config = dict(
    positions='learned',
    grad_clip=2.0,
    seq_len=256,
)
Each number is 500 + 40 x the weight over its row's rms, rounded and kept within 0 to 999. Layers, rows and columns count from 0. Numbers have three digits each. The size before them is the row's rms in percent of the matrix's.

# q: layer 7 attention query, 192x192, rms 0.0783, rows 35-63,99-127,162-191, columns 0-95
# k: layer 7 attention key, 64x192, rms 0.073, rows 34-63, columns 0-95
# v: layer 7 attention value, 64x192, rms 0.0957, rows 0-4, columns 0-95
# o: layer 7 attention output (transposed), 192x192, rms 0.092, rows 0-4,64-68,128-132, columns 0-95
q162 126:503539486419518449488477568495449454481513495479479484546477551539514527577476454464568533535571411522579522525424529436533494512525520425505524471518448450487479476436493459481492509479423538544509514488509528528492556412454461594465524492523583498481436509501581549529455502470517557504
k34 090:526516528426471473507498499475462464491543532487529536518513471485433559472499548510489477590465538457472464515558502469450427481502530511421476493574481554492515561506528525534505468558441529516532452463502515511444456470452491536525514505473477508503504505500488497517455421534553447556
q35 104:494585552488514562474545493578564482546512518524473475467469459542522481514491496560490530417503552452483586457455483543528479521509465472453486525442528566445446474486524500517483428521522535489533534403531461486484559488528500504535531533463547426458483422464472563514572537490443537477
q99 095:548524557540476474510540497424532469522560456541517416483514521470527539541502439537507453494499529503388542479471495494487540488527474496466511464472429468447510480591488534504522535550462515446552512515509542513462518559502470555462506385506499627496523499490450532521508433511487477498
q163 115:483510549527539518464544425471525498522478496457485438456541507482501503542533546530468429540461566511441498475430444579489571492507543494497481525470458483497537510558494491439522509570515583405518562503498534485486514530466523437499462509507479509508572487421477389493517507493492466484
k35 115:493552512556540518498488499534478518451521562519533500471432484582500560455513423458500492466529504406482533500557481540515431515509489480546506507479515500525523529522496552512518478486546540519478500507464553540503514489467543500547501488471551465468551516497482517530493579541514391499
q36 096:464414517498484506477584532533463522513554496461448522532547499471472469521469531458456445488452618490491464461494486472513493506480604502494423491533489480483494491467504461550472485512525499548505477521504488525523518509422520488472555435544492510494537454550565452406514509465458476443
q100 093:535539469512469505529497489424586542547452492467531494446513426412475476552513489501459517494473518541493516518462552494505477555487503436451542499441462464455484452515538457521478479506582522506513511521561481472479454432594472502519536487402434545447601495485540513528545546511570506504
q164 119:466493559492526464509497554477510542536502456521442509501488494525425584507533461496462432520544544513541454454509566496479532545521459422488502488536520475430521557455493443474507473533531579524514560383553501440523473474530487482473502586518473467412558516535520544415466493500562491418
k36 100:452485469529484518520567460517410506438515541452461463565516520521505613479486414539495516482458469481561583515503429483573544523529490495447598511547503489454496519461542546587520495503510493598524541468491539529452480411495457517543492445551521504593485475481535556511513528499509513546
q37 120:491509499549469515539514480494441440519523482505494479463506473483477507457519447459488411480485530499433515501473526504460513530479550474474549519507541568440442503496536441549528503556556543570508523430480515545489536480582491549528599460381438519502514449465495595522526497581475475481
q101 111:532442463477512436537494474464439410455513522536493500515476482484461486472519491563523469489512512479397633466453481554520488496432533489511570444463445570521538452467546550486508550512476538425558513481519524537451471539559510494519568478477478520495491512518528512550538466496488506436
q165 114:507560490510500534473462511546515520477477467474484441510482508427548482552448504493548471475443446508476590583535543561468545507465530495463525473505534522443559537500565473551515516536501463551529497472545439496494470478496449468472544511475503559486540434471455530495523516415504558486
k37 125:546487544541512481476497500514471503500499624496517498490489471552533553477473366470501434525455552420487534481520535504537507489512479505511500530530480510501554551511480496474537486542493608505489504516492500482511483507460453512564516514508527473435555518475448458527495540549483406461
q38 108:395462478440504508538545506527537522502567437481513595513547560467489461484416557483464556559527493575508437502447442556484549563482455493504502478493553497527511501504465508539464504515513513549463530459553431456476479431468518442478516495429476518476577446479477522481611490500494488530
q102 096:537426579540477501519462505492506519485512478500511480483490488447477382460488526486542496484513465554502391490509551476458564494456484532528484515459521545440541430487534444483390466502512487515510459563476554556440526485491548506514438489485511478518482415558451485471477477480478536495
q166 106:415461498473602484530513503455476521464545502457515548531487458468454489545471454450495488528488475558513494567487502514491424510447490489480484553555469485456496513447459489513479520507557546516522488488582498502574512415462483542484488479485477514512562476576558586468569461475533600492
k38 098:520530529471511532576499476490505390488544539420457400464491458493496553496524526477480518480482515514441648435488557512515512533443529517492529462579485532440484414537529467519558499472528590494509498515524572523478541541555472468526506520492489534496553508525478512549520543452520579515
q39 093:493533477508530498544477571462558468444473543442491504483507434472498505532479524501476592479585509459385517522538534514516550460522534599545451467498514476552388518533439535477475440490548425536528566573468512508535513502523477515492521477509452544505531557475442537459633499505484532455
q103 087:488492536434465466501456491473394507550589516470512518448473526492499524505413495479517520490476448476527538518491526488485479550439472441523456505502530546399489515509473542516443500523433486506503470496445491488484517446553514445495451515519576481502476416502509554426427527538553549518
q167 128:495511553483458456517476502564439439434503529468471514528569404524439466474479525483516508487478565481468512480504559491490530540474452531508514534507465506515536498474440551472521464552433468505444506519452501549498508473512510429506531516507458514538432466503516526546449471575453522528
k39 094:514533455471492553588537456489463467539549441512475510537464533479538443497489524465466501514481542464482467460484428590414431497467491460481487466531585458497482435603605475482505490525404481490469403505497479507424554496492477541532488515479501557493450482526511499483499494452399518501
q40 086:452599553500495556469521543460493546521446497432504523459467531537489520459482522475488455426452521496470450475531507517510458420556559536453491444597520497511446546564536449524470553560518510493451477521481461496450522507541488513533411559476528456492518516534447492522536475492523465450
q104 081:568495458561552507493526470569444515464519514501548464475519506529498500514456446495502506507505448494527499479536509549556544537512509480523506534505501460472478486502508500418414630482468518451477501557465577495482510516557523518564465486528473486500512431498538561477475543556516454389
q168 119:538493499482539511525495528505359490534506526431470563488556485468515519483400453471586456500437441498535495575475499538492489463527563503475530454544491461437506516495465464505498491482485516501407441500518520476465544443519465528537529502509550506557525442533530577530528497503485543500
k40 089:563427521463518522565497545519509494427519492546532504395504501440457463491472557465547518529479525550520513506549536512433472457493503479490490533475483503462548536541441508459490455566455507506487435440490499475474470482511452507432473478479466506527474527490513511467513480474501643579
q41 080:440449490525470486436488520465470497495534507500454554509480557542471508536494528484512476439521505487483562498525532525423567476541550470460549482461476527546416527500619455489520511437456522524545472516471466565440517476488536521532503512499521503604475528405512508474454438602469494498
q105 080:471542542494463500519487548493478547504459453482528471474510490443485572458528510512534532464438444512512429515563486506496482541463519485506486502442517423538493491620459501487529505501591446511520496410468468496480567530433439486495536515493549475529508590435568518505532555476440542393
q169 112:454448549611521500493547554548515500507444520498525476478506507520551468373479466503522580449454579519501487482550483488486567492492462560537462578500577450568517475561520486537500527506509466509488538492407472523474515494494441493475508510450498460471482566503438460475520528526500455455
k41 081:585543456527539526531482505597485448435487566559509447521451494524503527497511448489522458536559481430492537505494561494515594493392431530494466571525524533493432500398501478505471498463482583483472511545479571477504484470491477492479545521513510471497531451545483489591457472511532412516
q42 099:444564498467536517541477513489581499463538498555568522480465492532575500519463469497453588553580512473488468438480501549566555531434535498496566522460460541480511509486483534502524375433549536508456548451483504499540499471450464532493481431525567544501457473495462534527463484447555511523
q106 090:534554461493518473485460475528521475469513459487544519515581491534468506489527540466551436520450536520434528432478504501497582463481523467455555537479567497465534507508508463479532542514609502448510533505511491513502452537542577453489502450551466465445500494554471510469460503470452527584
q170 127:491587494466516490485520460473580514492562469576504450459521434513502531502603533516498499509536526459468519407419472544525447430472517498484528572526483494542488474464519510459459413463471524422519534495533495539548493469531529522525416463474472511447462537478455448500458508472513480477
k42 103:483537495502495575520459485459492550496480520495444483523492503529510471523579605551488493481584464441565487457503454489445492493472502482472569519542476528453463516500427556549443476402512437530508521531511442528447528525480548502477490505520484553512452513476491486482522559548527548465
q43 087:461443477568462495472469511574530469554506534447509599557512502485468459470376484531445471466511522497552505482544545542446483506486438463515492505466526488529514496517519442503489529472542516511537578501471509516459541527566401468502516512514491485449510524537489476541521567533414531519
q107 090:481458475476489452400479457486411475509553454565474475428533430496480514549514479499465498527549561508519465522502400534509429508516532477587555497515438460411492472524514503528544494520492452436454476498506498488515479500481543488511568454557458538539458469486503448466561523528561475522
q171 123:497550488495528476488530562523529593391625501499486511483493441462514530525539479452477447497595464514524498469489546455439444512479498468470465583494441499460541478494553440509492455463586505495460548480531512565513462451483429558490449512563549474524527457553522475445446489477513482498
k43 091:596487462481581480531587507491532603527559530494480520535501463528474412517482565502458499539507506527488486504519427462517555532536527478510532487539527518488460535507515480477494452465552484496492483506522551523421487558470481488471501477482518505530469464495517520430543443494479511530
q44 097:439527475479447554510469457538458418553501528531486526475528522499522517469495471461495523497522485470508526565478508539525473509484432496528420479495558512430456499568461487523511435442473496476487481545519524514442491530420493483514499495532556526516477466593506609541407480475442521550
q108 086:538531504549482483528504529503500482457539536474550412523556477452505541475479480468545493452411595544469409527488632472444536488524455486486497499488536502488530489500525472497528516552457457549495540452506468482480502512571534510462492526428481459468472539478461464454521489484514504454
q172 119:494478552483528537540469489505501512547525492518496477498446420449477488531456453485450458539485511548483489490524478480485570526545471444471517453553471516418425511498473465520437482566527558571507439518535540449450509526566477556531544538435509454501541490528519582467529503436489555467
k44 098:515473541485558495542520526447523467508527532452497526480482549579497574481529394582510499495463509403474599446575526468540462471503518491521505488577466475477517502436492516519501536548470507514486441504516505483571581439564518488588543509556563520531477482548519527495453505522531507482
q45 093:547464535528530474449485511539498519527428468490555462503373406483475460483474446431514570447372557525555471543558485502517506510484440523453530527473551459538569472477505429444455476436478548505481439496477505438500563501545424472524484504419557498427509520494465522537434536523535466456
q109 078:530447487504488498502458492472478512475467487479518499441451545480439426462457525573612478536501565592444512464459475464550475496538513509486458490505494581482444507560466531520482444538518534495479502529540517486458560473448461568527476512483511517517537599448521465504515502491576565493
q173 115:522529458477439466448465492489599501581421454498578451537517464475514499492495496449513550450510517531504501555492449562534524486486488487442529452502524538537524455515507482548576503442478498520535459487469460474502489507441518510511543494489511449440504495456486486499525575548495476491
k45 091:488523557575477497569467482448487480494409518570477524494531507541493535463480432472489500494537517457519484631483553562488522481527568518529498488524524504558569517519449500455467522611517544466450530514433518527538459531530501485540557552537482514450524537433509448509491524559536464533
q46 117:458456471560493501488489456491548494463464494500533456503473502470510434479483570497467502445471570417484529433501505491471507550499572475445547475513479550472466437498529483563517492508525492545549478490481546579470562559496530553526552515443490493476538513484536522564499456444465559437
q110 124:500430530550506529490494446417526496520459490521590408450501471433492481503501539555539510527454544565452524494495508492541577502564478500431532546472497506469462453517487442493480496561533529449529540440523503493497497507537476498530502545404423510466571530537518522535515385447528545536
q174 090:554530476479479473452432430462543544565503473552541540502460461467445506534520495495520432520420582515482540542450560554488543564541530484494529445513449439453461535531466420491505522541552549509552536408552529464494471526571476457515514490576416514472505493507463511533470482426547539491
k46 131:487499505587526506511487509522480501506501607486489476478454485556499609520526336550523453446480539474445599512485489534516502502443508509520513482538491501475479501509512520485508511543522611533498516508521503482476515489515459546568549512494505535472530503515451508536498560518471448457
q47 094:473465533422518553509526528436515471485548453499502524524497509503461559551491471546522570569577425530459493480508495477461516514487464492472498470488450430586434511481476456548608465538566488546459518495543519477552468399536487514535497471510522545477508545548527506506500418392478512530
q111 093:495456450486476487468507519464501465563469467545475507469529496538513501501488480469425500476483518498578487561473510546483487585464552494517438490477508483480510479420484589502521431451498481532512451506470497411495486596514509487492517406481549458511403412531516461474556471530497494455
q175 101:535544444450506478546569536450452447520561527535444546569475488463506520519554506550510475508519427516542522488451518491489385518458525502526535432463553482509448453451503540442522418471468514524505422569527486502560517497480509537575546481505509575559512503580521536477542432436479560480
k47 090:478480528427491498573509515525541471513548458521512443522467513412481405439554554502504520490510544555499500547485492539494490521477484494491463500627541548502442464485495465482479519482511463486533520479512449522510519492483522512423491572443482512598501534507504539450481442443529581435
q48 102:509547523483553476534528534470503430482458496524486468514482493465502508478499561474492520441497434377471543495410452520454498567451469456479556475487495525496553461522559438587472523498544466511553485526544510567421587516501464523465511464547476518472537548461426591535499556514455548467
q112 109:526515565561493482537466468427502533492529503510583466454517543464471529463542522509547539503497471536424537439488538457531577447443510471454546484454475487422506468522500436466458468529496472526543503563519490502480494551481453501488483513436499532477545484464522544604406496515490539501
q176 100:544562524468524505483479524492467518566506473518498527545545380559468497606480509376543454534519508443526507505431535490491542504503465431468515461579390448452469527482456460482454447484471522547546514405514496485506495457523537533504509527519459500474486472491511514576412559560523494507
k48 120:502492514520514494527498465491469515504510604502520482454465467580505578521517351534501464485541543414464581455504475548571452484454546500511531497549484522481475496468483562484493516521499629495507463485533514497514504494492492537623532492499527502496474508484457479506512536509501423450
q49 090:489488548466490427522485499496431544500553461427443500422546504504498447543563469539518465481470488514497471516519530439526429436540561435487513461547474509438554510549448528522495547492496544424525452527510515463434485466519491452545495481597520517495510480398443406518426522499473441506
q113 095:511486468473478511505474505561418525457473514473525472436462497465536565470468449462506472559563459522491508511509508453560491499497517512506449440459485466452493495475560459413552447467511505567499449426497523479479524497482519512549485474456495571508564554442515517519462565477483524528
q177 123:457467501508526453517471501547491493461573521450497453545538517449476479473400507501520500486484462467490489527539474551534484494488516546492423520474513522506551508538551486468507487526462433454429418585490462437493513484453402495488618468537474590526482434457526486487523463535474526506
k49 098:513488481530531535495613524517485457512452444438509554454535604464529435500446524422473466502454523534530398507542537427509510410566549513523450508522518525464527513517532417539530570542484450502489530503536513494527456545541461474486455520497491476486478490527493531519529479481526602520
q50 088:435475508502468450456544486464500499485489438531550470614466573501538422466543544491461527531541502525547446547508512519450503459511485519505472536470434459524497459451461526488526527524494497500421481511408440497573490466506515507482503522509509551447426465520476514479457478499528598615
q114 105:479533431449449444518496514533469543537473425490507598553474546479488496478511584631496548455484533476530516552569496499537474507514512528525535434528444498480450541498513535579544464499433466507505483504533424522530477500480529512467555523505524528585431556465539480478584535433522514541
q178 105:495482525516411467506497503453521463525519489455496469515547453499439464436433536578502561440546561485457447495508471475523485537510471571554502538421541512536455435468500564502537505503547546445512457563488525497501459469530470494486536448476465488535486557532497395485462493513461543500
k50 098:462487530553546502529501428492534478511454497542467483470534490494471478478526540535397530531460514489490483495465498454478536510483444540444454555522553539532460417556536421516589566455534438449521515517545480530512492509458514529486486501460503457481483497567554520467414500457497554433
q51 086:483560443501474505463440500514586461434480409594553487434513497516493482470502543499463457509513484445429490480462484535511526479471505500480490527507476530525481479466529399545456478464580589495537438519507500540498512562450515450550437556500501555584442462541503534553513482540501522533
q115 084:417517516473486588513499476515488582599532489504571491512521439448513496465481490513520466576522521488504484561555535516489495547491506478455557562496512401505518527526469524449485620491506458528535525445554467490489468565512530425544477561457451522413509507467554527521532473498450554502
q179 127:463487547570496552527536452509502509548515460512500495452470403582485503479541515499501459506479553506531483475447499552554584558539496483465470535550451491525548539560444455529477529490490548532516500473514489534514496551533492463422496550569494502442529483503420457527510602570516481523
k51 087:535517488562539451415470467520536573471471532492504472443458519494500486519589432428576550473523528481460522492469512486528489436499530488499519476473458580456413479559516437448477476459550502470531527470488550550415539488509517559513560448466512508517486486469541486495519529544519476460
q52 092:475515500458521485515434467508447474489449507483475468536483531530557506436478476416492497473427478467414530552547493510499568454482477510470482530510515523535428504559560546518477495598545508488502464524412446451473471457480488528524586514476468494555551519578518482512501442507431471474
q116 099:527457545552519527543477534448500455483518522515581399491545471522539500444413467510542563492430503507449476528503533437476585513520495504489520508448451475476477498535489454460476484582506523527511452519495516507452551467566411562514432514457522470507590504512378570490477411471513441562
q180 136:530455478481544547520474546504415524549511551480477501535453493458525527507450485541475445506434497523561505559494579517508587443545486447482484453536496458450496529482474468502511553554474493567525509400511503492486451487537519504490530563533490416482526464509480590571529477455525485504
k52 103:574469503506447561557536555470444464534452532479489516423452481508513605483489405543596484481491493554512505480483551516474501440532540492537492512549449502502515573528492452514508507560465526529484430478471584432468479440555514467508549564549529484494521521587511510541511529438516438474
q53 090:554522497489443472468481451545526576496613521561505434529466462557433502488577526565457566526527449489460498500486554534499514516509455487507536539587538549554459491524520461560579534495475486502502551500469471439510519479569480481496558569495550439547474514539487523437437518500511510541
q117 091:485542485576531505492535492561521561470511521583546493480550450526592446552495507390466532438521501517540448475435514489505514538459559514493500559469433486536586473468520480467502511466483509518509504496537486505558490563474462509443421563534518477463480488495448485488443529528508491475
q181 101:623557450545476441429494533460487548473492446530548494525491506543442497528424462464487562554552394444489544493476548506517505517538465504493571546422483482494504524515500546524407482495482457423523416555444460496543478485493517499463541543551538479469445491541493533512521551559525519521
k53 082:495490517530498494553553614508552471565446475528452537507532498479480521509529519490554407535558589439546511441490466450544485519552464553535472513498510400493490491520437514444485463500498558475531535441488497596468539504526538516481560499481462448473505499560458449506482490422552415533
q54 102:495503499456488519559429456542500518505504487488441475474538523460457503519499510486481467469544517473424522494458491445510480497556617503452557499496441514410481478559571477510465481435443518508549500462590500497465472450459535562525580520490454520524503436423467498557439568512454506432
q118 096:499463427555464482495482422492502556497453555527526474487538485476522519476496491482530481478505443471416534438483479456494531527498569516429595489476473454499527448543517487461448507519461553502500523521547526536474519492499471467498501536480522468494538475523462541561446449461525516521
q182 124:472598441436509447417438498553445593504510480487454512498433461488447505591469519453538463556495476440534535537470568518532514505542512435441547477513450498422463532530519432506442476528469490462525517420516471466471498491482559494476543494537470506469413437468505526568464531541507488467
k54 113:534486551564509477526548526481420514502536583475546529480473478571506560504483408492497447517472507437483541490498522510505468476515469485531518499515480495444529529507490520472536511561546585510534459461521503514498487496487468495574548521529517527449506522469513518499512566556493398487
q55 097:505550515513510518524448384547497483512444459457455496582510502414534456479470613494452470520506479461555562508547489491485458578516521483441554525529525498524523509448463438466504491435536510567523556480507465560478503501526522403437532532495546410489470516433472515519477522471508520498
q119 101:494522541482466465545458495504531469480399496486501453539500519460486484497528549533505474498519436474506543496512442487516566533514462516465569449488536546539500451571516479507489522466569531491429515505462480569458453520518493474494528532509515546527507473448523515468554489522369512528
q183 086:505509460545517495551473482528503456486478499412571501443465513472486444528480514490559522534506504533521541500504546482503524509523513479436499514494513484440476515592516488512602598530501489555535479463467491511463509475514411531411480499490516483468530514494522541535526552515514496523
k55 109:517528494552514447478457510499477505454503601501521513453466499582526567489508391491525477466501511423430593457474511530507554498479474514478550497502492467495502483487533498491552536552521594463527527478531476461460508477468434517567517529479559438449574527471467460502514482515497428449
q56 091:445440501502491518459519462501481454484482526519512527562498528508548496473471492489438518480517516462452473468508513530556484451537526465507459501451495514478560472525444473489522560441427470437499429520488600476473512510483449455531576553451454525530438439510523521497526508461515592551
q120 092:470520557542472510533492504456519566507505499500531481518527503435514454431469557555540545489509584536489549508533467525503528459482529457513576430449505487431505454502477515473502497563519496531532426511462510549507538500601543512483509513491479562554491519452457526506441410480460553460
q184 107:452406498556461535515530507518493447502515531452561532477522505389473436459476531569549519474417516531473536541528473555512518426521543513534458441532525479450492512564462430565495533503514536516441492472502514433471464518557463527443538503496487541507542539443513460499565520405518586524
k56 100:519542505577478447483480507490491465524504611497490424498463463547474542469490445492459466459440598426482561540497540517537486454536476539543487524533503501471451458518511457538529531549510565532549513523526474499528518477469444533524536514475562477421536511527492538522514520556425488440
q57 088:513450566593508456500510464602515591489509422455511540434531514481369527488471480474515458539468450475485477545555441503563518501577557535483533537505453549507442500486511453505463438551554534436497523483456495524412505525506444571443507472504496577525473505454505460434540530556490464542
q121 085:520441498538477495447538475432519479529514499570458568421530538464573519515520519545485456469553555512553496547483467517555475502525521506530570538526442477507508526531531483494429535523526533549483501477515580541523567508487481514571468473463477522472554485546521515464536524458553572496
q185 102:557543495471483490461477556570473577455541494486518453466518452512537616494454509503569525529473578493524497486557497454509531528559496458560579469516440515536521534515503491523470485613489464550504503428520505528474471495588517470468520456542443465523400545408489536571459511518480494538
k57 092:492484501497496557515534510514466476522546465414432538486543495510522396499437486524538458465520522546539424499465420450486414438532523485509470539426550478502572565530484526505519547455475390489481524509462498503514521478524481459525545456508416464523435535480487512518503570520559519538
q58 094:569493384526522471489534514504492482460471552472462498553513399498555514486449526546502548478431470530486482529496482572525510471520516490571518491606550471580600457487520514430490485516459428509504497489525488496482471460521468466494516562510481513550537538510508505519534546509615534466
q122 081:422521616478555470487516540567451507477504495468420435529518564501481509513523486513473513525511465526532497566528500483467563580527499460423510450511522562530481509480575555507488513512493438481516495534511574507484500465429491490566469536468528466576482509526499527504532509468516458523
q186 114:497457473454569466530607465535477447554533526431523475505568488510553503509543509556463530533523518456516446560484456462536494515545420509514481497542569506549469451488501533537587507468475459533508513484469457496503549546538511482471625477475548364541506515495528506445561518551535447447
k58 092:541482521442447564541447519464566474523483399537525457562491517438474488536517550510461519479446433564482526532477516521469489526588483516489507514466560472467482507534578483560471459466452498476519512537495539511504548477541486455487509517498473499493510507416538481433524462532524597448
q59 117:529585453538527482489471432440470476511452518540451420528467457479486465502541525455499461414498442407482552521439536542538472551514527515442567464519526471432495445539599488469487481537523489486543485520527501513435495516462532485496558530523524534510574508490493504543469470473486558472
q123 123:494471494591495454511489417443482533485493507481534442499473479524456482496478521535512520428526491496397626443437434490583501562516512502472597473515546463496472425571549507461509521487490525469548520538534494550479513543500483515463605503465508527432476538476517508487478507529482491425
q187 107:548554455488522498413456507463449499544515474534443500502474520435468521614496503502510431525448520541515538581406569565498569561540504451484545386495474465376440505462521401495492474526543507555561502412524541432487521481550458490484549556534527472493498436543553533519491509489511508519
k59 134:529505541542503467522484500553467525501487601476495495473481492574525624493514360511509458490485509413468567524530501522520474467475496513504499510525461504503496510508517519459546528546503607507503501491482493465502488481482430553590528527480525475452523516497474505492518535553476432448
q60 085:546455399462501536441460599571515477497395547498537503495515522465480520515558523504514540523513446514477485508450520480440529471479441528530524561483439513501457553523556493509471413470519539497398511498471542472516414546438475536474503458501437541523479518565425453496499473479557488579
q124 093:438476459409537542488547539523501518510546487519535548433489516551539451595526484465418469444474485554523442539463529562438479518532522519486504419555499487517514527459488496424492466460507498501534469493546455519526574523552450467536388576443495433459518544483516519500537506521545456497
q188 087:552451488481522520402485561472432466453451491499398533483482543508474531506479519496482426501523490491512469520488447483492531526556493414496561511471436424475479505469485526485497489488610514457501574396523528538509482488491522481500517538518522489461475542526562525552526455539513456546
k60 096:523486475478486552512503499467553515492529437508466494482525510443470485479480606573560574513556470586519469532458475440484510487523520461490517492503531510488493487478541483550441535486500402484488490502507506478492456476537542499419498458520478481534440464466532520421530467458486544560
q61 102:550507496430464445534479524409432556466520548463425433539475483461488520576447475473515478518510414530550566482527448559476509547454475494577479620492479424403504519511473542564541526518518510488406582503551486504553536531459496438490505508557513509512489532453525523540488527506480511515
q125 103:498583497444506465518488504535503520513496541454475525477507484573517501481476479429486495487518497444536462502540553512474492509478536467473480550511592561504466506513510508465519445466561460564483450489497507487554480460497477557469427442500552436476509431443533579497508538473419479524
q189 096:461536494484493495561505601586449510488465515517493513587487438530509489485481470417498472482454427453529507512512482501462507532501474533501449589537475521508516495439536496493523482512460464454456450466509506484472469513542482532487520605452475496490452452551510554540576494540506492519
k61 107:482456486423504535484494496525506530496528407532459576472545539462476430495513559519515528540479479512514398527479510497486521468507477462565437424472465489554482523456508498527442480477460368512490439509510540519543475481483524466447451476496430523534472526468498483480523506469478559567
q62 088:548432427482518466541481512417456499501497521522433521542464461508462488477526481567594502537522485485527482508448436527531520500496463483444502535440547531580499503480527518456437540528468529488442502520447477479499423493534505525429464509479470431484565532581513440450444414448488524504
q126 083:524483545506477523467492460448535500449470488529485503505493515538385548477521477475490514475574462544471447568537536447441453421455559558559473588461436494468484487472461541464491439478498490517481524576551576517475497530512488500440472456498449495509485445545494546528471531444607502526
q190 126:513519549507494546436458525398528547565460455569482513479494509475462570486539478452540453535567474500573512530495570503481528483501515478475506464542444503477524508431502462500487492506553533529558487490569562473486501569459513505562491539459440439490556497527498541518453523417507516481
k62 094:487502514532485474577484474518484485573420479538547470479460466521459549493513517541519509496440498542507517515472562451532500510412556502442606477515516475480501468511497471511493498490509504505464453476524487452555481453527526542572478538506442470489453524512532492467448504476577511442
q63 088:454512476483596399494523443526400493494444500462521551554515457544416429497501498491508470497505453468550533541506454514492505475460498539470537555579497470440534496476558504473492528430431478548543472503494431468482461548503491431533474517528521455487458496440512541489429519445487495557
q127 085:508489443566510485551457544507485464490548543487544472537515443426496586449425541524552532445478530586538436475451438464486523556499508468545509510478496478486557493471464443574484527509511497548469508446560465526501545450472514493464449448501523555448570535484514510497474420454539605514
q191 103:430581502575572491510524454553580508416499542444516498494460491509537495455504538552436563473460506474499486469540475498533500537470398525456478524467585550496520428464506491581634527501505429485489558546432501521505501461441448509440507562543567506477482484427578480451496503541492526529
k63 089:518522485530474528569493502494481527446469553485456472476458476532485508627482372498518484483561564492554563492535512539494432504524496487544535474480493504488487501475528451468489492552488612468493521481486525494462518451528481524525520504472561463445496503453455481518458537488481442482
v0 118:551507520496515522536334475459503444519488473476489454463480517540537547538513464601505580507523458477510506444539447498560527468469508485551536527447498537543435493540456575449494470506499503510484481502442489492491542471512510428474482500533548480517453531617548591479546427429469549425
o0 114:499439482492477453509531490555496574542458522521503520531531449438460503560433518427453439474491518531567534533535476508450421581603440492487520510528492452537580505499506500481546531499460552502515554452544441524545499515521517466488535481531442432400512504449534455483552561571463484460
o64 117:519446451478484457438497484526533608514446469529511441524518503511494508551495526383498466493516529516527544515569444506471447552562484511494487549517503448606552472489547477449523519527496503455488546481535472468515410491502484404501494496502485467441510505404556467493502492576479507462
o128 106:481523468473551486458602514535500519530454499563468474551438500630550540547446461358509450540506517454543522469442501505457494547498495462454477506488513549539492466422527560580523516480437459499446530536511471547488513531450502441443472460451433516454466486470546529563520493570546494526
v1 101:527426446457508459572464578459474478503548515451402485537498511443525509492452513473506482584515515505516521452469498514516461494514517513546437453604515468460520525515507487477524568508407514468464495515496448479528494483545523448495520461556450485518498503489524509501602515498505500511
o1 099:485497578564523559452500473492509420556473477587543454468495465552476493519485480516526437470425564472486519437540507481588464422537529497418509539407503554480519483465502544515434526570559473486531487465484532535477504450540549475517545528460479567481572545538474530545472513435505495484
o65 089:537460605489518541478561514458476501500536472485510455492538565484499500437487524562545432538448509494545516498535532419555520414585577477424503550495507486476539587516515443444462546551529480507527439476513486516499462555483508430494499499513513506527523536526510523552468462450502500518
o129 109:484538565510577481480493510432486536435540523425552481478504507503492480395523550545548412557516511503446484430556487444497487511486493517396493524477516489550554479541452496482485450477580538475536509458483512569508505439434541492470497512513550533504542586495490482457455499419436484519
v2 095:441491605524471515527542553537512587554497434576593487479459532485436498530442460557505436556472543506502510501499568542527525500512449463482453474488548541497484468515510512456498528419459516476493481499549443497525568546545462527500492458522503449515453502520474485446459475474525527479
o2 094:547536531540520491544519511535515432497455528473493523510471446529476487457492432417508585488504508481548488520527411487525470594448460561496488554485577486545499489446472481514546536583487488470472508521479534517564457486548476475481573544517520571441556506543527489534469528546477482489
o66 098:444499484527509483602529485525491437539509539474585531500564441507458464473434470474482523518467541469528473527503512585449478582501405560505494521457533554522530494428456499569481493589473521537538441519481543505466515433547475521501569546520497566481529483491526461513573512516527546474
o130 111:482495494469562516483505488467502493473598573498460531421544567467535498513548491555509496489521537544516514443514473467469474536464511426517570487524403485500564541525521539489516490560560436540579510508485479613460500445492536469498538525447518522507510488428526472432477480481487451537
v3 100:454465465541474445498554508476457561465506496523538539495423532472526499542504507543479494495478549483498554555507489506549504491518533489573502541535452510491454487519487517543447469522492465519503497481533614450531509534497561437514490520526555479447501484445488523428475513471551528564
o3 103:471506505522476522500445451498571474508469548555509534468498459472443485507535504483544503513543506527435516456435543521461503560436504524483536491541462505566489457480501460525509430490543540491423475593518543496461460498534474527483505465489439488431556497542495417517539506424447499507
o67 095:468506540500450534523448496451499469595538537554512535488438453572432503476490587500522539493505503442478536408453539547528431521413518508480495530535530457490457480471466558609501442469438507483527438457496511491440483467480495504468539462521564495470553466539517452502487448534513501526
o131 101:476604498475590528479499467536504467427495567434484474469523540575551489550512563489443495472581508422497492479403446517485497481512450488442568544481550504516536551535465527486498513477549467538466537460477430502523455513471498482461520429494512473511490512523537489516484469594479475466
v4 102:493440477473447595522522516465520563547490551567485479479486493471448543535441488569522504459527511495536545500515506551508575511534508479535527514498496481488543494521565488488458524483522521523499505595463540529526477554469443467518535511519470551515465474464445507491426494517464507476
o4 101:490639537511500486531493519528614489490476495428546521534413461475478483496617519488472560542496485550497468500441496512494503528509472501447491419554474519487463469511474494438553515508561529484388527471507473456505568431487492513515460468507537504497576463514508467569464486497535510493
o68 091:476524541540456560573515488556520486486450524410498572545502451454555520518525445507500510548507507507460481527540529465454549612448430532556523498486540518578532470490420515429514552487478521553510520566526495461461529522477505468510496524487478620507520481511507427481465529457511565499
o132 109:525481436547482526462485513485467474446542497480460486477533505517527491524523433490460623499438546533496468531466479500490506490459619454521518528498455607498446483473572493506527518487467465472487522548494499498473435500541461494502488439473495493486442488499479505530459412525524430538